config.yaml
num_hidden_layers: 26
intermediate_size: 1280
norm: "rmsnorm"
norm_eps: 1e-05
rope_fraction: 0.5
attn_scale: 0.0925
extras: ["some layers without attention", "local attention windows", "shifted keys", "gated attention", "exclusive self-attention", "value embeddings", "hashed n-gram embeddings", "a smear gate", "an embedding shortcut", "learned residual scales", "capped logits"]
warmup_steps: 0
batch_tokens: [65536, 131072, 262144]
doc_mask: true
train_tokens: 650100000
max_steps: 5206
dataset: "wikipedia_en"
Each number is 200 + 40 x the weight over the matrix's rms, rounded and kept within 0 to 999. Layers, rows and columns count from 0.

# layer 11 MLP down, 256x1280, rms 0.0139, rows 0-25, columns 256-383
169,214,189,150,195,182,220,160,279,183,195,320,159,209,114,166,194,297,146,193,202,173,236,170,232,240,198,248,272,197,173,202,274,251,199,168,160,209,165,105,219,204,174,161,145,191,185,241,221,135,133,116,150,192,248,233,160,171,209,174,172,144,191,250,234,189,228,132,159,183,234,208,275,178,153,168,167,187,226,125,220,278,181,219,229,213,119,199,118,232,210,202,192,255,95,170,235,211,178,132,145,261,171,174,226,177,206,146,298,254,155,223,220,219,213,178,226,198,186,93,165,186,192,196,225,170,191,265
181,207,214,239,257,188,236,229,197,171,129,250,192,199,212,153,240,217,239,246,205,158,100,158,258,183,144,212,191,204,218,157,267,113,243,255,218,210,197,193,251,168,164,158,207,118,206,152,229,196,199,201,169,220,177,191,181,232,109,156,190,181,189,167,197,208,230,280,212,264,161,234,250,231,167,235,174,187,192,206,188,278,200,238,174,233,128,213,245,214,228,265,167,167,186,135,140,163,150,254,193,191,151,254,237,188,228,202,88,220,219,189,215,209,151,174,172,214,155,173,218,194,162,175,234,188,207,197
214,213,155,232,213,217,205,233,243,255,202,223,252,219,142,299,201,207,177,157,218,199,168,176,165,170,206,199,223,160,232,182,184,181,238,150,230,233,190,242,245,215,211,169,213,217,200,165,201,223,253,203,159,283,195,250,194,243,167,184,178,211,159,181,344,288,192,174,263,285,297,214,179,217,218,155,188,187,194,172,223,165,238,254,173,205,206,216,172,158,195,212,219,261,185,223,179,216,183,172,224,189,208,286,211,176,193,201,278,187,221,242,195,256,209,216,200,172,176,275,232,135,194,204,227,221,203,245
238,206,239,180,158,192,216,142,269,157,224,169,115,248,184,207,114,204,213,160,179,191,203,276,228,194,245,165,177,159,227,163,159,289,197,196,200,167,190,287,205,236,216,235,240,193,152,164,173,178,245,82,245,147,261,170,209,141,253,238,202,172,219,197,213,157,177,155,325,209,157,135,164,200,199,146,300,267,180,180,173,235,89,217,146,176,221,189,244,219,219,214,177,159,286,207,212,168,164,181,236,204,222,130,236,251,191,188,217,184,226,196,204,165,208,248,156,164,215,174,173,211,255,188,215,135,170,206
208,217,215,190,214,233,185,226,204,236,124,177,167,259,200,199,254,206,184,207,168,230,235,186,196,167,219,225,116,161,248,247,165,289,196,175,145,186,204,170,163,188,267,152,159,159,175,159,207,209,232,211,177,176,107,175,182,203,187,144,160,144,179,155,202,182,222,171,152,120,173,223,238,172,204,207,133,172,231,139,201,200,165,195,264,284,163,182,185,163,191,169,234,165,190,182,213,199,228,189,211,171,169,185,132,164,252,175,194,234,227,129,239,225,210,142,189,196,233,166,228,183,238,166,183,138,185,191
115,203,223,227,234,182,178,223,264,232,159,236,255,191,222,199,206,209,167,205,237,224,223,213,202,162,231,169,188,188,189,243,153,235,253,240,229,184,227,229,172,198,212,238,184,216,170,203,178,215,149,173,154,262,193,202,206,197,206,169,234,212,231,200,156,202,258,155,205,181,170,254,256,202,215,188,141,159,257,211,283,244,226,172,193,170,200,196,235,172,203,189,157,165,183,172,182,161,162,184,238,165,242,162,190,161,225,171,333,125,223,163,197,194,246,223,237,213,142,265,229,181,264,245,195,183,215,156
203,148,192,216,209,229,247,167,155,170,203,144,174,150,229,244,175,212,158,237,137,179,213,170,226,191,221,123,212,137,220,198,206,184,48,159,197,158,180,294,166,202,131,155,277,56,158,174,234,237,125,244,133,195,203,177,202,227,218,150,139,149,153,229,273,235,191,150,166,237,162,200,231,214,221,169,193,203,249,181,223,189,163,202,209,159,182,296,205,230,227,247,122,238,226,168,127,129,212,173,173,202,182,235,253,182,219,217,140,219,221,190,217,240,178,251,189,179,221,237,277,206,160,158,170,231,210,228
172,166,162,195,178,191,152,197,280,192,277,180,179,168,164,243,168,182,239,152,150,195,221,251,189,274,173,247,253,211,212,160,197,206,194,217,173,176,149,246,178,219,113,210,170,186,234,145,234,152,182,162,126,185,150,153,232,152,160,168,167,221,204,199,191,197,219,198,155,209,187,253,216,95,252,193,205,251,213,254,177,164,152,251,220,113,237,151,221,195,133,138,121,169,136,193,301,171,212,315,176,212,178,188,170,114,184,220,114,117,193,194,174,280,274,184,204,235,241,237,219,150,116,189,200,155,142,225
188,223,165,194,187,252,219,171,205,185,243,194,220,201,153,230,179,225,141,233,184,155,219,227,196,224,233,223,189,122,273,225,127,178,202,148,225,216,346,111,178,206,152,227,165,216,179,242,225,196,199,190,275,183,231,166,263,256,196,223,199,161,219,220,224,163,142,144,207,217,246,212,158,179,217,244,213,217,253,165,203,224,195,149,115,236,156,174,217,169,271,209,230,256,244,195,157,212,226,143,171,206,247,202,172,237,181,195,304,252,202,170,157,262,185,218,233,140,146,151,177,236,172,165,232,166,235,265
199,249,230,160,131,202,246,233,207,233,228,135,108,223,248,241,206,157,156,178,187,223,105,239,154,214,238,198,169,136,158,246,212,217,194,168,199,258,233,123,230,242,284,221,209,165,214,205,229,168,240,122,248,78,224,117,236,240,210,145,162,252,197,188,138,162,190,175,148,256,233,228,162,243,141,216,218,149,259,202,220,204,246,194,212,274,177,184,181,143,173,144,210,200,137,267,263,188,236,183,260,184,226,166,229,227,219,181,213,190,204,147,253,215,199,247,213,210,175,221,180,127,191,216,217,233,287,226
187,182,211,203,120,144,186,158,148,102,208,176,165,167,209,206,193,209,109,141,153,149,113,234,260,241,201,217,155,154,203,181,208,158,237,161,196,231,194,173,317,172,279,142,131,165,207,234,166,219,98,183,180,192,162,178,210,194,240,138,226,195,256,122,127,248,112,158,212,163,209,151,126,215,101,221,168,217,202,157,151,163,130,163,137,154,140,198,177,248,174,175,178,170,207,262,195,205,236,195,214,168,179,200,149,235,202,210,230,160,130,201,206,194,156,191,184,265,190,159,197,125,157,202,238,201,225,271
196,254,200,154,181,188,150,176,140,216,228,260,186,129,216,239,139,255,142,154,177,195,200,240,204,138,126,168,204,173,172,167,238,155,210,118,198,263,198,187,161,110,153,175,219,267,153,232,167,216,169,203,205,233,236,158,181,143,274,177,258,171,121,191,181,156,263,218,331,192,179,226,157,182,211,205,219,273,237,180,175,150,177,270,155,266,140,163,178,173,181,175,171,221,203,236,174,177,157,142,259,183,291,145,194,220,190,256,93,228,206,181,206,207,132,247,171,141,203,187,254,162,190,244,154,207,188,172
169,222,190,208,255,276,220,248,215,145,206,178,177,199,229,141,203,145,252,203,210,199,245,329,165,234,191,234,180,177,201,124,232,167,157,187,223,229,124,92,204,223,262,178,188,156,246,168,192,144,198,288,219,190,152,185,189,219,241,173,266,161,166,198,144,184,206,256,151,224,219,184,201,208,222,145,222,194,206,198,135,230,224,219,161,233,171,159,211,178,211,208,231,207,171,262,188,245,198,142,223,205,120,203,230,209,251,159,184,190,109,185,153,245,216,211,198,197,174,204,253,264,123,162,224,219,240,245
166,195,216,232,226,225,234,169,206,179,148,205,223,272,219,201,229,199,213,201,147,161,225,204,214,288,208,231,181,214,176,188,241,179,182,206,171,262,129,160,244,169,170,176,227,212,245,164,203,234,220,165,170,197,267,195,232,162,181,164,182,205,158,223,249,243,223,174,221,240,246,184,224,169,210,212,229,160,206,170,160,198,230,164,217,199,231,156,213,217,204,205,206,202,179,165,201,216,267,180,294,194,166,187,187,194,221,287,209,178,224,189,188,129,222,236,214,121,208,214,224,305,155,204,245,216,179,229
233,269,227,162,141,210,179,133,264,246,194,154,179,147,238,148,239,151,232,191,186,140,216,203,226,211,220,227,238,213,166,158,193,201,239,204,173,129,182,184,186,222,161,209,235,245,148,191,249,160,192,260,186,179,214,322,183,207,164,225,204,207,275,183,220,203,193,207,209,211,201,219,188,198,208,219,106,178,207,157,152,174,149,202,218,184,229,151,178,249,204,131,191,170,200,210,177,200,286,192,213,243,237,190,177,178,247,58,234,200,263,234,152,258,167,229,131,184,186,213,105,199,224,168,211,235,150,181
217,211,137,222,102,206,230,161,301,216,203,261,214,139,202,282,205,92,211,287,198,211,212,230,163,209,166,219,254,149,205,189,165,247,174,153,177,229,165,228,269,175,222,207,221,260,295,231,117,224,146,250,244,247,240,188,179,233,241,192,189,211,149,174,186,146,158,193,204,148,242,182,198,193,183,252,189,162,232,136,147,215,214,134,164,161,235,229,145,197,193,197,192,274,108,196,236,215,245,189,193,186,197,232,166,251,210,243,200,230,201,197,193,213,184,202,161,252,154,270,213,172,161,137,252,174,199,195
203,198,105,219,265,217,192,248,183,239,189,235,262,113,228,228,186,237,190,224,297,226,239,212,164,211,236,187,135,194,218,250,197,133,169,185,180,149,125,173,188,182,190,288,171,191,207,165,168,175,180,279,254,211,170,204,215,218,291,262,172,176,197,208,170,129,149,185,150,253,202,256,227,210,159,172,186,237,212,213,201,217,196,171,173,217,244,236,232,184,187,201,237,181,186,175,156,228,133,202,206,260,206,239,222,134,184,279,155,223,266,183,193,114,137,144,210,254,218,144,175,172,197,255,237,191,179,168
213,247,191,198,79,153,226,220,196,185,201,246,248,230,276,192,201,157,198,167,183,183,239,161,187,285,248,213,152,145,191,156,198,277,227,213,209,166,219,206,193,198,276,200,155,239,156,157,237,216,129,194,202,218,256,151,182,118,286,180,233,173,172,237,248,242,258,200,230,147,246,345,118,196,226,229,232,211,208,196,166,226,201,217,160,223,202,161,196,165,172,217,149,185,164,271,210,190,120,152,180,145,225,99,253,211,239,221,233,207,259,237,165,203,108,246,98,181,201,232,263,170,199,145,118,204,218,176
204,201,290,125,234,190,229,168,243,164,134,218,228,247,163,220,178,262,215,245,157,224,173,134,170,357,121,168,182,264,155,177,212,262,322,276,170,204,176,215,232,200,146,195,278,222,210,161,243,142,168,135,250,226,80,135,286,263,132,199,232,232,168,231,208,250,164,166,178,220,233,214,245,128,141,201,253,194,224,225,222,151,189,165,150,179,177,201,109,215,192,160,169,118,180,142,236,195,176,168,232,246,222,224,204,203,215,231,161,240,193,176,197,132,205,186,262,231,159,149,197,120,168,170,240,211,213,193
200,231,266,154,221,261,260,236,155,196,242,259,132,169,239,201,211,202,180,190,238,263,232,152,165,269,172,207,214,163,232,180,196,161,133,200,129,192,234,236,161,167,224,184,157,226,244,236,160,202,242,131,197,218,195,197,298,198,204,172,171,162,297,198,212,192,171,266,122,189,206,233,136,204,230,186,134,230,126,212,181,173,228,220,215,232,291,171,186,231,233,184,211,280,220,170,172,208,228,157,275,217,177,264,133,210,255,254,256,198,227,252,253,214,318,266,164,205,317,249,220,232,180,181,216,222,237,208
193,184,224,218,243,150,173,105,219,97,207,221,218,225,254,110,170,240,214,163,161,180,152,264,239,177,260,231,158,163,215,166,183,220,208,239,205,266,238,137,137,197,198,237,214,201,166,180,147,194,265,189,240,204,269,188,171,233,160,191,129,163,229,198,201,129,216,223,227,178,149,189,177,244,202,210,176,177,195,239,208,295,217,180,169,65,195,205,169,221,206,234,264,160,234,198,211,138,175,247,230,191,204,180,204,201,152,132,206,213,245,231,176,233,200,242,102,250,191,199,258,201,250,232,207,178,133,215
125,158,213,162,146,128,132,190,202,108,204,237,197,189,205,216,136,216,175,212,197,197,195,282,201,246,211,249,195,258,218,244,259,192,178,203,217,198,245,187,236,231,164,231,278,201,222,252,196,163,116,259,194,170,232,125,231,156,195,214,213,141,233,193,262,244,177,197,232,229,149,225,233,238,240,177,131,208,155,141,212,197,154,171,166,172,149,248,248,201,248,192,216,119,149,243,157,189,186,173,167,164,240,201,218,226,175,266,227,136,230,276,154,243,196,223,193,171,207,204,193,154,181,229,160,148,254,191
237,215,209,207,119,229,164,209,176,175,214,217,197,218,188,192,139,228,145,221,197,164,157,154,151,199,155,260,241,200,234,198,191,214,156,173,256,231,184,179,196,217,243,239,177,193,227,201,146,268,286,189,220,203,171,192,253,217,212,159,157,171,169,197,121,108,242,144,290,151,143,239,186,226,257,216,216,156,187,201,169,241,151,200,214,244,228,176,204,167,212,250,320,240,239,134,191,174,209,276,195,162,240,263,80,181,257,165,197,199,229,199,205,203,261,237,241,164,204,214,193,253,306,143,186,200,187,162
228,233,209,169,199,216,233,163,202,220,207,186,250,164,255,219,187,142,157,204,190,193,264,200,286,239,224,173,283,237,211,153,166,166,89,220,242,167,158,176,174,234,205,214,146,236,233,160,186,206,225,174,158,205,250,198,186,152,180,220,194,160,192,241,90,172,202,98,206,166,134,197,147,220,197,194,238,245,229,209,156,208,236,255,227,161,200,191,204,92,118,208,154,245,124,218,143,115,175,200,213,198,158,174,184,160,164,265,185,242,264,225,181,177,152,226,190,218,206,240,200,215,203,179,289,224,180,233
204,244,135,196,235,166,160,159,183,205,208,205,191,289,258,167,271,227,175,179,251,206,165,336,113,237,224,186,171,212,180,214,200,217,294,173,154,204,225,277,197,178,161,182,184,227,177,212,177,190,213,204,251,210,185,201,135,232,214,218,236,148,158,210,200,187,201,207,258,182,161,224,160,220,262,154,168,167,205,112,155,188,244,222,216,187,172,274,313,161,175,158,157,205,218,152,215,142,190,218,230,129,148,184,208,268,264,255,221,186,197,137,221,213,188,190,140,209,225,181,179,222,180,180,164,246,195,128
212,232,274,190,164,107,255,220,207,214,176,195,156,208,193,223,219,236,224,108,159,152,258,177,178,135,161,235,171,166,176,227,203,185,204,183,163,243,236,135,285,146,163,148,193,194,227,249,182,201,244,228,148,176,182,217,174,203,225,216,218,201,170,268,222,166,200,146,194,216,253,230,209,125,184,167,265,186,117,222,202,213,175,246,175,232,164,126,227,213,163,140,161,168,113,231,253,194,170,139,148,166,278,209,192,248,261,197,227,229,210,243,232,169,246,141,200,190,224,229,188,225,149,220,161,190,174,272